Weights of a small GPT-style language model, trained from scratch on English Wikipedia: width 192, MLP 512 GeGLU.
Each number is 128 + 24 x the weight over its row's rms, rounded and kept within 0 to 255. Layers, rows and columns count from 0. Numbers have three digits each. The size before them is the row's rms in percent of the matrix's.

# layer 4 MLP up, 512x192, rms 0.304, rows 331-424, columns 48-95
098:174099133161148125147123087136134141163094162159099101098133069170162119144125131117142136125147141128122113129088099154144088112145107126121123
101:166132107127148125120174143110105125166113125128117122132149135147051105184112134091053152077115141142137146180137116131128134138129141154125127
090:160130097132084122102152108096126143144097110115138145110137122142096160106092135141144134139142091103116093160171081142136124076094148089110119
100:158081162135091159108155098166092119095138142124105146136068084131156104102118133083123115105137103122137153100172167134112140115142109147129147
088:191126149135147142168102149060163107148145159145146122109131141099057118102139087165099144137148131120143125085130143115145151144110139158150110
098:154177083175145135107094131155107106138126109104101128115096101131116120123191125126117117087148087129164136134096106131116130157144128152109161
102:108138181170133142150109137083125159112113130144096137117125125119135138098133127115123156149155138091141120126121124145103098119115106175135109
095:146107096103082116176188161112126137150142136091139123088084154125147145118116151115171109126137082112171188153111161151136165127108105117094099
098:097119122137162114115081147148102129109165100130116102123132149132130148091103131115084099130118106163089096144082123088117095169119123106146117
099:127157132152131134181148155139095129144118127116147093152157126129127132127116157097122110098138152125108147119121118136150119129160182120082128
091:097111150129144127106127117111126152109117133165120160112125132103137115138116171152135095127133129134134128092103132107126100135110137168101125
113:126099129132116150108141134148130101129122128102114082066092118135138180131181146109093140166150139142135102104127146135071124112122102127133096
104:190128128130125115132092134134133130100129086159137089153112108119181129104138127115108087124120120104186095089149111152146082047119103131142130
090:183138127110137126152136118123133139123159125106120094139117086124121118155092134114149133152131144095124129116126128129136115132158140116117119
099:115117117127147088157123144129103124087139112128116141109150153154124125159131138148132189111110120143125175115122095107095099158125127119137105
092:123108133135098138172105146119074118127140160108162124136141123107128114136164145159129112097149114153108134128121090133143119164086149102095138
104:107136114142079104109150149126135163127122152144157136099129202144123136131143120095130122136160110130152100113085143118140165115149108112130122
086:157104117125116127178157112082105166155136118138142123148165158118112100170125118202114162074128112155118149142120115121142129082095132174126110
099:094118156084038103209126140141120112128130165121146128083150090116077155117130125125126143157147141126160166151075147106137118141165106097160098
105:129105098110146123117121090134125121116119168096142127098089145087171113165141131104127129148168098116096091179085140154162164143104116159129136
093:158113101132079161104089133111118135123127130131159129123129121149154129146151140124211112158094129100102098134175088131108124132140139166109128
104:122135124122139162151099111134100129085170109121126129145165134116148088142121114053147148134103120135077102123081088157136115177115117081131091
084:148135138141167132104129146089161107141107084113154145158137148138072110160089144144111131123159156097122151115198137151084141144144109147152164
094:120173101125086158119130130130112127120114114133120164132162090112119095122114135084139133169101151103119133098152128147142146089112099128114128
113:114134110114115143127142111097096118130103149151158137090106132085125095108143148099141090141114172157093115052141151108139176151104126162111128
108:172131138139097145133150114133126143124095144096176122087110085087094188136118070179109101111108083150145151115106149119162120143126142159172098
097:153102141175150120111133151104171129094131132141152147141141131141120145155089144128156145160120147172113160157109135122144117156101151128141143
125:124104144155179167116112108140180100173113108139117130117124139117112120089094144123085126138155113175108124096158089138125097107116157069132099
093:110143116092105108148129134130126149108103097149160151130073174153135110179145132149162133134143104124149105131123122143138111118079088116101148
084:141135124131131108106146116113139169149117106141160155126114112091088158151067132136128135115144130129096139109130181097117110120101102143144153
108:135125132167125129130164138112151147105097150114111156144100111146101159134193129118134132124108137112131106095173106124139128149119127131139157
095:092100157092105144123116114130133111138141170193124118129127107156121118072090140149141135126111157131131098152147091154084118113114132142138155
093:089107079096136116134114116166122123156130123107113131101128168094144114124128114146127113179098096145161115166062137149117099120177156152092107
095:161130106143140163140135100135138112157099122082111098131167129094120114145092077116183115116080125184105149110124151108148160157146123132143140
092:161105144107121081111142167164104091106155151130145115116146094143099120127167121124123110148139152139114123108116148097099148151135152108184098
101:153127121135125129142119138107147094122127132138150106080110144122109132137069127127110137117111131122092146146128101151111089132108125141146184
097:124127139122103064121125123135119087167171138131114150113125154127129126112143112134131142085103147138122151124128128108107108116087133159123136
106:125153131158075142174130163088146149110128164154166122145155148108123137147179087164136137126154112140136138117118156138085134118129120141140107
091:147126136110162162083128112128134147101120140096148109136146097110126153099123122113171100137085097117139115150140162104134158127127134150129146
097:108139098116124142120127086097130127178118157098103110128149125111119119128132107124137108136143118123138111161066164089102111096109147126106158
104:159133104121092140124119124142145139149056120119165148107129113127140158123142144109113154135169147117161091111138088110119130106153157155121137
093:080158128115137153127115147132103105096116114143125129142135117135127160112124120097079170103107121126128106121145088120101160152149165100132150
096:127130154147123168144086073144126124112164122099126146165175118142119116112156153167113115143144095098120138068131121116161062124204111147115140
097:127154109124131121126156132115130139158079137138123118127096113180166125171128108095161107118150090191106175113153137145139118143144100087143115
090:094153174153086143171130119143116138122126112148099120106121153127148110131090086130135117104119177153128168173152115132134095136133084139113119
102:123160091149172151183116136091138148078127074125116146073134134128155096084128149142124115108124119155110133127114149122158125119115166090167128
102:096090093116129135117113127048090137102158100139132111106123168134144132115142116135116128112112108100115082135115098124187135094128140135156124
097:173104136106150120096124151104092116091164186133098151135118080113101135126132150144131119131120168130130104126162105108172108066131100116131157
098:132137140160139126147179131131130085119118132117126129101136149153114137114108110164106148123127131181171115101149141106108123124163125144139122
100:124076144144103150126064159158131127101138144123119102136091193116121098152135151111155102138151130147120127117125134135104147135111147133145151
097:108090141117120103145098168144130149114144120128170097079105180129139129124117140144137097160106167135139124125133154102099171122091136089178125
100:136155147094086094145144143108098106141158096121128129121139086138093118134122116153108132127142129114089111109111150091117136114187139091095150
097:148141068134112126148152145162145109149148134134128117084113119114111101125139160118130120135108133105127091124109150148172107121138133139131108
110:129128147167122148170135131116126120139110151069145117127148139083129121123140141102095114123089108142164122149129134119127167138142136153109108
099:073107108134081123133110139126164115143167112173155133109143137100143205143101147166145118106106110145132115151142162147142099130125139126122102
101:103101114149124082078064133143155071120135153099139138129147177142142126145139107119138117163127170151075120177155079134110118149128113108143170
098:060145128134139081119118119188153154106146157140153100096133126154089099111120112126148087094132095143097119098079123112141146130137167091102107
100:132140112140118101129142151128118092132057143081104101084174179113119140098088120119156144148143119133122154110123137115128126136074112126105092
109:139149113093149119116151153132110121171169123109137150137117194108131112135121144132132100158153114104074100099129171115143161142131075142163102
102:159119124076123116103157129115082136133106117121129133101125101120105147117124128121111156091115139132115094124140119125099121079107121170126116
086:123133161165152075102083140119131139165108111137080165104120143116159170137133106141129109143126170107085154144130138145128144131098134152128121
086:140143155138114155149103104121121100148168152080146144129152117122113147134118107141148105157143142137130118082135166138110123105159155082114088
106:101115085130109088125126149138108128111085127100148138112068139122130095130098106164145135127090140171152168091166139100111119140117158091105091
100:133172107109142139123158123147129089100120094144103135171077105093145104150129140089119137135106128149122096079079096158121147138154123121133127
096:131116122145147134079075128106146111106113110107151135131136145116145142100148129134100119136121126115124152130146109168148114168119142088128148
097:132141125146100162134155124117160099105126101139163169143091102170167122120093143081129138105106122111152080166128127130141128129119153108143141
089:124165163124127118138103125152116139119159179141148154130129164129128138165129134118105131088109134132087125156115138140153126087154139099111102
090:104120113065135114105124109146105180090144136123135129084111154127134143096108114108118133102133089153145126134164138132129110145110112127152086
104:150122145113142159133082166126106074120147127120141137111108178165146107130089108103136133159093171106144098151129115107130120127111146075129163
091:141121131121117130098069069165138120100119114117148095120109098143116124154169148111165142125123103094095130142133138167127136133128129108162107
101:115124105135115089109156141108098130113108137115152127133154159131147109145097171132092164116103141122117154180136128150122092083102149110136145
106:117140127131154157148169130123165133113138094137106109075122147074121090149131164135106136148135098130124131128102158129138133131091124139160121
111:133103123123151130151134166134127108131132131169112185109173143147146102118072108128120152154127144097109124178164144136121143122140117137124130
085:152129129124141115148142155110083132131116133085092141108143135094127118134121091169111125123166169158142100098137082147164116138089113149116151
106:104155146111103128147132154139181138120127146106153096133127155131133088123110106164141097142153102108126115165090143113143143131137136163135108
116:167131048142128144144112120153139148109152068158130140139096142151122148127092151128135138122144161112128128116135076103129163112118152141140173
098:124149128142137098125108141108153110119053111115072143126111113121096104154119112144139086184112125180148157111159159158107116135141134128113121
103:073120133116154084151125089120137158175125109138144146110078197105145137121126140113098140138146079155113133133122125109148096132092098130114154
087:134117106117095169161123127131140141126179137112118132133122102125125149082129158118119077109148145138114125134110095126104140090116112125139108
094:117141154140148132144108142125141131144148161085150145134161099135101156153081112115166085154120141159142093113117099114128094123138112125150103
103:125154118140134143093080124119158143090080114127111168092120077136136122126088114125090147149130133166138121134135088142088151124118145118165121
095:111163125157082111140155128183162123085145083154135128146133123108124141094112129157112119127123105141137110110085054160087107142124140126126112
101:118129144134104155083132077113110142149160082072116162126125136139175100114133100105148140142125164124089151126174133130108113154105189121132134
102:154189117093102102127123128094114141108128109170096156159086123133121146169120057155150137127125136140118133166139114124097149144106125165148147
097:135116164111126088137134174133122120121116117088129136105119096170166112114134114154111138112101136134122158136157171146138173152142094124122117
094:160163120108107091116104107109143105082131134162129142110150094100126132107119164140172147145103126168144130112119106126149130133131107131152127
098:128132104151158147171187119149120146151102143106139133130168115141127142119091160200155153163110120138136165133157155126135096098131136145176158
096:084170107145104114156106110149142133105112125114115128093084161147118164124123104144135147121131152128145078115152145140150189156138150133136176
105:121153099128135147152142115071125135116111130125158125072132132148151130136098147182124148144110128119171110105148144127126108099119102118163110
092:158122083086151128099179176164139137126119123146115150142145140073111113144117163131109125145142134107100139178157134165135128111142109122146085
108:106123159137135100143125131138096111126150085151101111119133118128119086118158101126151130088098164121100161160132147125166101092104158114133114
108:120141158107120117082127148119102156139118155129101157154125112127089131088170094139130124145110147095100152132148135134114120151110105124125115
107:082082146146156142129117119141121138157110156093175142140147125099094088109121134137096127130087106126139139141106141135105118093121130108128120
091:096128128154116102127120067118149148152136165089162141102156152133134130165127094136169123118113133143151127173133060130138123143116176160147118
# layer 4 MLP down (transposed), 512x192, rms 0.286, rows 331-424, columns 48-95
098:125131102106110139124168155111191089116175155144175117162119124145125149122100122142132110120107124168145131136173113141099172101127109173096105
104:158113131094110093146157123165125132134128115120109106116108079113108174161172124157115106110153135142140112121120135134169134169088116154158124
095:211124149129129095152107130137094075139116130118134133138142181172142109152123114137154133151147149142148133143154138185102111155117128128185087
103:116148115117148139153117127131119130079140120120108077134098120113138125114117099164117146115162075093129160175088069141104099109130137103101104
071:197153133131175101140095099167108148080122121126085155086092112135155126170156144107164107144104093157120142138128115112115109119126116095135139
102:053163105139138140109091121109123158144132107116122143125152064095110139123101137094113137088107138133086137110136115135159092109120127155146123
099:131137105124105190106143140132148145149112139155146109145117132171167116168155042180145132130122136149123148126164143131092142128121129172146139
103:121090116116131151150171155140110142116116139129133140112122126141124131073173118146129135131097129168108127104081108155111116136120118103119068
099:113143112076127115125151133135089150140126107185146133122110133145115157121136143165126091057106119138150080133110159157112155146099121129152097
104:179171083099101134099131132130138173133135113155188175096128133137099149116110171132104083088120153112149146109105104126129099170087171120155132
096:163177164132129111132111114115124149092120141174101152145111140121153056149114155099137143125141154163117132140125123144125110096152135127133120
089:137194100106132139164134111109108141127161134183145128127119156126166109140106120118145136125158127117109101128122138149084104105146124093143140
097:082098100132135127143111129129123128153151146136114129158093138136156104131145144152154157152130151064121159130121167094183148135134112129153120
085:090132124127093151188134122127109125166100163119131103122124134133152128145138125104125114139155156144157094136111074175148145135149122162161108
095:156136097097146104154099132138170152070127120130128135125159134081138101114122115117163119141096106124116107085114098122121125122127124099138128
099:136116142165148131165122115116149140156126113131122098154122155123160105138155103061118141109131124132140118131130147069118141132131111148111103
110:123171109125130135139135078120144100115154109132096130110106149149103140098141100125136074129107148119104104109101152132099150141153086115094153
093:154098172143148150121073098127135139128114152145121116103123160092119126116122134115096134118102108104145132115127147093183082141102115115110156
098:122137162149148113104153140109126125138108152105125126130124148150114113113151127127110116153099097116125108097119133161151168102180111146105134
099:129146123103103131137156104152117143156128122150097084133078133115168093156122136121153117096163138128138119148105087130117105127138097128111126
100:072137137098112100087160100136147139132088137108080145128101087157153135160138114145128145182164127124137109184105106131131183105105092108131089
100:132134059107141133099135121169087090129147163136151137133106120173071142078125114147116149081137114130131125164128122150117127158102150118123143
089:151149087110068180148126135093117115100072147139097105103110115139126145101169094105106144129136176120119099090137103099104118128143136144115144
095:166199151143108178161094096082150129127124132139103121115169123124192106097144121140153153158143146103113138159122068137119149129112128137108136
104:086128133136139143090139139113101119146150133129090099135081166138144113125089106116130113151110145093119142112162124104117134116137055105130110
106:165141094082148108159108143097160132166148161119119116130156146124181132127109144171120136127094130097154136166153151152180145119079109136163114
093:083109137163130119140141172112129160125141164076133126144164088163105114134110134159130102118155139168196184200131169100130137075098142127102125
123:212125137159104140123128102102130181107086076107099151137134146133085157156177118130104132129144141101154075123085103146150095148189135129133131
094:087104152126110104131111127147131124135111095140123112152123125159118117201142127157131127136123118100126121161108112123139163117095102147153168
088:122137136098108125106121114172071155129119156112121094110156152129091128162185121141110127140140114132133164126150094121121092166097144091154163
112:170123151138105129131109148098144119136155144117169120137121151123101120153128164154074132094128127121144103136142093134151112169106177129156125
096:117113105148171154132150102129120133104126142139127149098133089120085179113090107113111091147135121136091086075131120142097114135106121093118083
105:106102139096110118147133116148091175157145130145130150095139182192084145115121106099146159089130114121092091114132090149132071148117135101147121
099:138125108132129114115096124128158176101167160168150106103094120111104164085195118126158129123178123154117097131111136140109137155162085112147092
103:109120151120107093165117176118118159108131116113133134110092149086131127147149130129120134131144138155077161125099102156136135123117087145117093
099:085153163162100105135133114134136110162120118141084094150118136131167141142125126101140132129126131118118090103151111087098151095149144157156170
103:158061166119151135081139146119135166117085159125119133163161154151125077130149113130119138136127148120113167166148111158103102184090136125135156
106:106100153126089048101110131103130134129147093149119108133112126159133121103130098153124131158107139129099104157117137159112152097132132130139116
092:166097101131153131171115133149130171133123135140130170144120085171117178162086122133119100150130128153147137137121129104127160102128132114150100
106:083133135147097179116145155088121149150142098165117117080122162116125165112123131138145110129116080119130132123167115134157082111117090098096105
097:173184114114136147125124162088113150145124154146144125120131131120108142111108109137074136119159149112152099109101090107136118157116169127114153
088:106136115115149143141150089125104138138109100120111135102107110136107146163081144140154123085101133111152147153144139120108092142082106137093105
096:085113159100113162113115083129118160178129159147088129158111092133116101132127088159114154148130119097128138171162154120118149083140133129125128
097:141151097131103108103090158105113086108122119075149140154138117123111119056104138126137129151144111183122098093194122138132150126149127141100145
089:056112094113127161118106159119164098167105117140145136120090120090086104135139096118146117120168129131117115126137137081125154137166125154129157
093:151132140115138120195143156124133098092154116116141128126109138071192099110152130111129129081133106135136141095155111113179155109113148111149140
103:187166143090120108130120162154126120084151122073140098148146142126161117166140127132130141134172132132085142132128140144114163139114114133103139
093:103087149151168139121126152115151151122151158119129112153162168146145117135115110111115094106069139110133166117158121151121114101148131118161123
104:175092143193131135120116098101125099106115162086139157177129096123091122121122135143159125142107144126129062133104137132176134129169119121094109
093:135096121149120124156139100137123147148103119150136126103103125105159154183114152127112130094119123110150153078117172128157097116132084120107098
101:131123127120120134115134156132143121112127174104136129133140124090152103086101137149155131155105158153141102154115168111126158069103093167180130
095:155104100122133127115167165109144124098105147103142149126120123119116136086164160141139142136141147111161124122141127133131108161154108097110135
105:170185148122100123134088120118141168159110100134123129137138095128149150155147103152108125121135122120169186122133142122127122095092162157109167
098:096134147145102081130125128169102136095130097121062161173136135133150105119137136136156124143111148127089078155119117122103136112121114109159133
103:175154087165109161143121106123141116117120102122115106123123157142092120094122163145148122098103115183112128112124129106144116122086104161114130
084:072133066098117185134151148129142117141136132106108124139140114109170111151125163123100111133085127157132124108122169158146112109094167131121121
100:122099127158161128136142110146107089180127119151134125089115109159116123106157094141139118113128098133103088141165128133128112135113147174143105
101:155149085106098130126150169131142133126071136122154130153081112134128139144074122128131108126143148150125118113115059149112144152097142114135109
107:077113130138111164134132126147140128095113113128110108147191094134182121167153089172086142118158134082121121093096126141100137160149136143075146
095:160138117092136166086131122113128169101145118168112186107138095111146132147106136105138136127129118097078131122161129129139127166149155106130094
102:135093129125139069093137146137182095134095102138106142165124105129102164127123099109132130133158113150116124137092126115142109097134122189145141
085:163160157110106117115132118135136146135141106152133127064129066124150127120144188114122130184157119099143140101140123123154119171146132139141103
101:107095141115122123089142134155139120096093142112101130161175110100157094133175130139105151139131132145135070113110145109106139108119155134150142
103:136147126161143099107149166185138124116135158111121180174130152118117197141119080134097119126118129154152147126128067150131122165131177130107121
104:120092102158117152090090112108177144101098097127136136111107098099117116135094131152115127152145145133157144158124143140168131139127091113133121
101:124138119138129121111124143155144111147129130104076126136073159095157100094105123156145104086148116111126110106142103165145142099157095120087117
096:075127127149082116189148132129124075148115147099134176125165121144111114130096091115121128125110139163100144119128151125134073102151103170138127
085:087106129132105137130100121090148096121119116123102154117122108114126177126150078114141185155135131104111124167103109126152120122157169170154142
095:101118089132128132125116160138130108030108139123112169142098143148107110154136106164123150159135147164119121093119088148097119152124151101094132
098:064140110151178145140170172126144126113132099148145156135137130122103144122117145114070116111150142138145103117108101162089179132112155086158149
093:139143108112154126131120133097134128120131139128205115137122144124106090160150123129056141123142120127185158134129089145106103126122194112118112
111:161107119120106152096130140143072113137092108118138145137157166100106106124127136137110115125114136150127149047096142125102115098121125119100153
108:141106097113141152200129118074123167149117153169122094132120144092180076107158177146122113143109111144136122090146082108127118144150138120107142
092:121200139136131143147134079139077157135129094116148130113065130104135127102111129115140137138169075157119122152106117081129093094123110117108134
102:162155161126136147157124155111170155106122164119113161147110144154141097125087160118125128110193155110132167129143100110109138123140120126128118
106:143103173156113140096118117093155138115136150125108075113125129098110126087162159128124145142112110130092161169138125131143122128096069144125107
098:147103104115113121119133152129161134141105142143108123144081087148119111131093104111139138138129098124126128119139144102128132101136090141107094
104:135121156127142112141113081102151137154149136144190111127115106116080166142128142100128123095148090159112134158127127101148135107144139139117115
091:140145121091132153130098110129141090113108110155137180119108162136128098145090144141159160117090129130130118146140125110105145109145128126120138
102:049176164156126135113150130119103193139176142155116126123127160145081145130145127105134120150139127140116120143112096116114154118148145146114112
108:115110099124143110160195157132067165163127159110137154138136103139122125179081117130112136165127148133133175150117140127123141102117116118166150
092:097144134160132138147172099136111167168163110103106128117107100128131140105093148112106147107139111152152119141134120132108156123121081134161140
103:130108105124116177144149136115083096124099129139172177106133135109148113131100123144150131121096184123091132126109143152165129157156132109064159
107:122148164085112143121148175129132110119118141118123146122151137141147089172123095139158114147090159147103117134167127167130154092148092135134165
096:127147174106138144158099166128140116088117132117130153149098112112122143117169117118132148133105145078147131106077139143093121100171153146140098
091:143138142160143168100144156154092134122112119158108137150149109139128073143114122156134118098090137170094118152102157100121117104122133175136126
101:174129145118150104147136119148146131107136141148098175140165137169072157125129111126117115103170124148130126173177110151111139194136134125085090
099:097129114143142102142101107137120186095112101130126103135084154136117150104151125156124126102134112146162126161197127163131163159142132142114121
100:115108115136136085160159083157133096164116110126107132110111131134144123132142124087133154174150100141123140111144131120147106162127118133116108
098:096140123076135135091172124133119147124117136120077130171148103135124141135133099109128127136117132159106122143129107143116136100129103095171126
107:103146114122092140069115083117129123140089118101113151146152143092144137097149091107122149112167119125123125112158119135129110082102112140127098
103:137156098153136158173137144096084094131100116089157127147141155116145125144140136157112116136108114111126086124172125141105140179119132157099125
107:113148152150131134154115130132173132160140142094083111150147157134140121142126127144161131106093086150134085122146124163144077132117133169150123
091:168102106105084166115083110138123116138108122157120120122164113077131150103176112146118158171148168134108133129118151116109112101152148138088154
# layer 4 MLP gate, 512x192, rms 0.29, rows 332-425, columns 48-95
106:115108112087136164133113148147169128119135120140139139125132140150092096144126139144078156133069158081080152113167126132151135110089181171121140
091:134159110143147184162116126144137149102109128179181140145128080107134128117131132165170140141141143117146088100147114118144140084095124139104182
106:147164137172104140163140106126172121165120143138094169110128120129138090128119143109121135137132129101151162140148159132124157107121184158134130
085:149138189126108114136149151091128087134146103121125112159186155110130133133097108144122155172147159121078115173124124108110155119106123151143140
102:171155138118149141116133108165143164122128160138119126127154112090151143134110152109122159173133154124090153123136137145105095090139114143087128
101:113150124135101129116170111182112128107141128153126123111139110128085101153108107113123135136117161102141136135120124143153153105136153067167115
096:114092122102130137144166104151153149123108104112114127110113113148182147107118131179171130159130149110167120149126116142122129143137119106120097
095:126138153117122117123106135124141160158134128151130097147126086110131150123147201096135114120118123118146108079150126137127127138149129133110116
101:132140110113108105105128107106188131095168121103133148108111165096094125128106072106133155105066115106113117147119141118166128087140126155093113
092:140098099132159116111147074158156102136116104112137101116157148156111156099154130113089136152128126129176125131120104123134136128157116125111137
108:102101127103157134116105134107155114106132150128120203163178164104134112090120114162124105094096123119127124159161154148154141117161123132120160
097:195166119131119118116138092074086134105152100174119144116114119148151129119102099104163169164086128139120135113112133126134125133094097152088133
085:125092113151156136088111155155141143154133115131128127102098102093134121149085111133154107118136136125145144096131100129131108120117129126113082
098:139112135168142138136129119108151159136139130145075103088143072139121126103107108141105147116130130156118101125104138102117151091084138137141129
100:112124142114110105093183117135160151128088117150111146081148152132126151161072119141155147146105126110102152150146171100117108150128093102115068
111:128183124106163079145126122182130148108122160128145094114137154155168146117141118110104117134135140104120127104133136129090123123134179117102106
096:128125116072158118150134118116116112135161129173141122126122137156107129185114155171147155098106128117117134132156107117142126124155114127119110
092:169154130157115147125100142129113107109153155113154098115099101127097147118134159118150127135123173166136156137135135136132107159096143109144083
098:124152065107147094123131089136100132104146141176119092144143129091130113163098099137123164163089138145135118145101134163162129125070124100144142
095:163093132129145130158154105117117134062112136145082149157086125141094131147144140167115126131124120090119065137130106145129184148092114132122081
100:130134109145143160131165125141148125140166133134101117098110118138097140126143099171130098130106135128147153126176138184081150080129152146161121
083:161198079118125134139159091156108158115140122105092096096135130157126192106160149143123116082129157125151167110150116137136116116159087101143105
095:156116169143146143161157131120134162108144086125171155171131124137104104177138155096078141107106127145163139152136161140161106162145090122091119
113:168112129139160135116151099115118114124102149133142147089107153111134126145137093135109122088162159096118182138137125118133116116147075076109139
109:129121113158134110158110138110096130101114168075137123120085153151118161134131125161151136140138128137121106145111109124167144164117134119093157
094:148128143125163088126122111146162141067144143077175119119135112137101116095116149137165131162122151113133167113140124155131146151129177120105119
158:153121112198150134160117116141126128149139126117117115132123123108081167139143153149106120116118091148107134103094088106167109149108148114112173
096:090143172144139116122155109101130137111106106117146151140105152125151098194171099167147106116154101080116109142128137113125114146100086111103164
087:125137138089152105078150087113132128137126089148137150121143127097101140154088135125129148114104111101119137098109174119140107145098101167142110
109:136147128119138169130143138174141120080122111142122118140105078138093101115150151142104111119109143174178105140120154091136121139165117142148083
094:143159127148125116133142160166161139120126155086145125096111092136159146146113168123126130106088166164130141097131114103133126155111127134161138
101:117143127116118125137101104143131109131113150160110132144100108088096126147103167113090124130058134104106124095101115159129169137130152105093119
096:072134127071103132097136147121126119083121066149142107118124105109169100101115177130078130118144156098143114133115124103135137095101099147118141
099:101107093127150096133141113110071121143173109125131121109149096115140133123141122179158163136101136140080110139092143136112133094124110121127091
101:151143133123167148130141148134159166102117054136136172111112151129100122105130122124086118090124116097156149132114109104104119124131099108087137
098:163140145094116139137085129125097125101139192091119100110098194125065125157082124134145147125127113119126149126136114139156159109114113142142099
104:157152094144102072123115154104138136082158145155093131138117089136100150077116138148115108126103104106090134142142093122112107120123091134120102
091:131165148141114095160142094149124092130139112162142116137118170141125105094149114141106114075124128087093132174094104143125114123124087136169093
102:176089161142157139157159142155098167126160122146148152127155102118111137116155108120145149103102157137145123118092098125156139129124117159106123
107:142130106121123108106105123151136129124116130115134160180150131138164139158111113108121071131116120142160135135111119137119145157163110105118109
089:172148118127097149127102107112135146132124135125093102129133181171135135132106156161096141110113128156149096122126097177141056080107152104081158
098:172142134091115133116144131134148163129113141122155131083130134145113143158089147146148164132098135147166118133143154171135145119125169147108121
096:130114129130128133121104145090074116110121132141149108111136146178096134130089103120111096115137114110125159124167104164146079144140139122098143
083:152132148190145131184120136079122110127085149146116160128123123137107124136162118131130137086165156134168046159132127163126116145142069125097160
100:151190141101114113096149130115125144182120157145105117156155116143112199156137150128150184126143104094147108156140169116065129150127121112095093
100:122167136080163143101105129167171150140133147134128137158103100094160109192146100134111112123130136124140148100121097128086135127104150154167118
099:120134119160146119132130121123131108162128138118081168109146123112107077188071124174156135091077158153086176131164159138147136126094137152136116
098:098110132155083158126140092131114095094116135145150188156154128152138123136169138090161118134144099125101198142123157168123130136127148159107174
103:107146187152173100085143081132141139170133104155110137140149119119123097167130126170099168103118142171126094120135133136185122122123148108175129
092:142113132131122103116110113097172159141126165064153128131116105182134108149092139157122118130072161148154080109138092142104128092134110111142055
100:137141121167120135167156164124136140131122113105128147128161155149145109123120157163134111147134149114121171149153164122162162194144156113154124
098:107132144129091117124129080163109129117102153101164121124095167111177121166149132124153112125155137116115134118125138153143149142128094141135104
108:147093125111140153110171106133116144125122137118132115123135165144104170139141099143109139111134126129169160085141136157148124124124105113133139
104:158145144111094118118102142135163147147170095103160136110101150116152126135059122130134123079157162120127124126092141122148134167138113133153140
104:131102147142118146134161079119106149130124142124164101137092127118095155143165164098151107137110093115158142118102144148111117148110121142105104
100:156125125177146134143131148138105113114106126132101164158154133112172113108148180148131164143132165112112108133114165146130108117128129126152150
106:055151160136110123132132121139123128122121116102119167105118162143139125150107136111140173108092155134102140108189144116118148089103104145106146
100:128122137125144104127081139130125142144145122118112136171088173119141164109136121121127112108156138153102073116121144108146127171089069106104101
104:120158129139129116134107162104120119101134086128119136107108147178171100150149109138119117115123151142147154155119097147145106112122171126125137
094:144096129132173071118075139111113154147117095138090124119111101099131175123139094169108096110168143128116127139118126147129161098142148144114135
091:144126119124111110117124098122113140077134118108155136136132124094123134165104077129135153119102140080120127158134112106124114115128123132127151
100:141150107153152174122108112158134131142145141137131149146114082141105114092116109119108127135110142124159094102149085163117173136110112176105167
096:132117143141160106159089161178140084100099113154107130106121131135179141120111091142129135105113078130145118166128128146108118124091105107120109
102:137124134156103128142142110126135166132118159137158150158105155145104151099098150132122123114116086089120121090185126146123159115119138082130112
101:105166089124110124125117126118171131103152160122095136139106107088119127163115130079109121154109110163077131101091132103096098164106112123081088
097:153111158156148182132097137160134135113133172137105112165112150121113126133145099094148132095100103122132107149166152095156099136135152138104177
084:196149137157147117091144121136114127124120159122151146131133109137092124155157177094121109130104090121134121135169154147135166082106068141133109
097:137124140156131093138168126130118162136080106147147130142118093111107104097113108149109134119130071171118161121160157161150149180115113122135082
095:155113135106138133169124154108155146135120123146122107120145134113140130139077129154146114113144196125188075119120137155135122168136128112137107
098:142121123101111149127111084109132119132137137147151095145095116149155139119134140144147124169122145135118105067140169152166122146094106147136082
105:121181103138154134133089109136141094149125103153107130125151147129173132161148186151147168144172113150107143136067147134124136084115120123148154
111:168121114119146106117119106117149153153140189084111153140091112156116150123158141140106138135152119141154133098106121098161139134144140148170150
081:150165097181103123121185149144094130085092153129149115112147141106136123170122129149131142125142094123156124105167157167169106102110121163121120
117:186112130137124093161147106135070114151127135131138140138114086115096137120110134161140123143135178165114148121160133157145144133113146115088159
115:123114062103145161128098146141118155124127115166109117133069149115168145078146161124121175109134135114131144124116096163119121099087118124126159
098:158123126174103111131126093080102098148150116145145160115104125081132158135079120163196096157119129127145142077135117121142109087112139161142070
102:144154140150096102147157147110139128108103149142086147143099105149140086092177136134123122122110171129157114124145103144113123139125126128124102
088:119140129122086104170119143135098144094209144091135105127130151123159134136103137095164137144164139126131100121161147156162126090122103123126140
099:096131109158083113114144106146109135130090110105114147151170096112128105088107105129130147141131130145167086134115118129136136149135113156115155
099:157123160166154119153122149139160161124118118117148154127103079137160133081155125174156093115093100136094115120100159166113104160113139136142122
093:126142132118135124120129060085136124131107149124154130131116153129125151150121168132128141098120091105127108136142139101172134073101082116123149
100:121152150119143100150159156115128132115142114128107091114127104161103097152136064163055081119147130153128116140130125153128150102167097112159147
101:116099133144144142140114124166118130097136117096173095101151115143147154138137124128103139135180067118099116171114107147168137146126109159099133
094:161117130132110119117160145136132118151119104142107128125138127122139157128146140172163141076064153103115103143120114215131118084172108145151094
094:086102138111165096113126111128159093106147111161086156108158172114121118138125133127110122155142148114087148146115162146108111153120096120131161
106:126112090142135137124173101116155133142107121132147118104133123150150130172145118148154098129106152083160096160106136121137178146113165123130162
097:114114142145126114095168157146162113163142154138132109125135143138140153178107120131165146154173106138143159128101133136115138106115042160147114
100:135109153141131120106126112097115115134141130124079133120137152122111137108125109151162104091120122145156091163165105136122142152114159125112138
092:087110124113148107140155118126115123118179112160127145129122100120120169164130085079124103093147142122103089127142142098146107116106181138128151
101:106133157090132162141131097124106127161117137112131152142074120118133162149126147158138066132160136118109107126119120148099114131118146101146127
124:164132066155132156131148092113157137124153075169128142106147117152144136110139117117118134123120108082138145100097157155121136125125125128145141
113:118134086119143139134157116124109137169143138110144152116120128095164129153165154136131133111149130164120182117101077159114089130152184127158114
091:138147143119113115087146115116109158167185133121102141116156067109168139130118130112110128106089121125131121122137121197099138126123159098087055
098:147114133141160100124155123123135124199129108139158146107088124160125116126161108099101147109111169158133100095145187094118134106090167141139104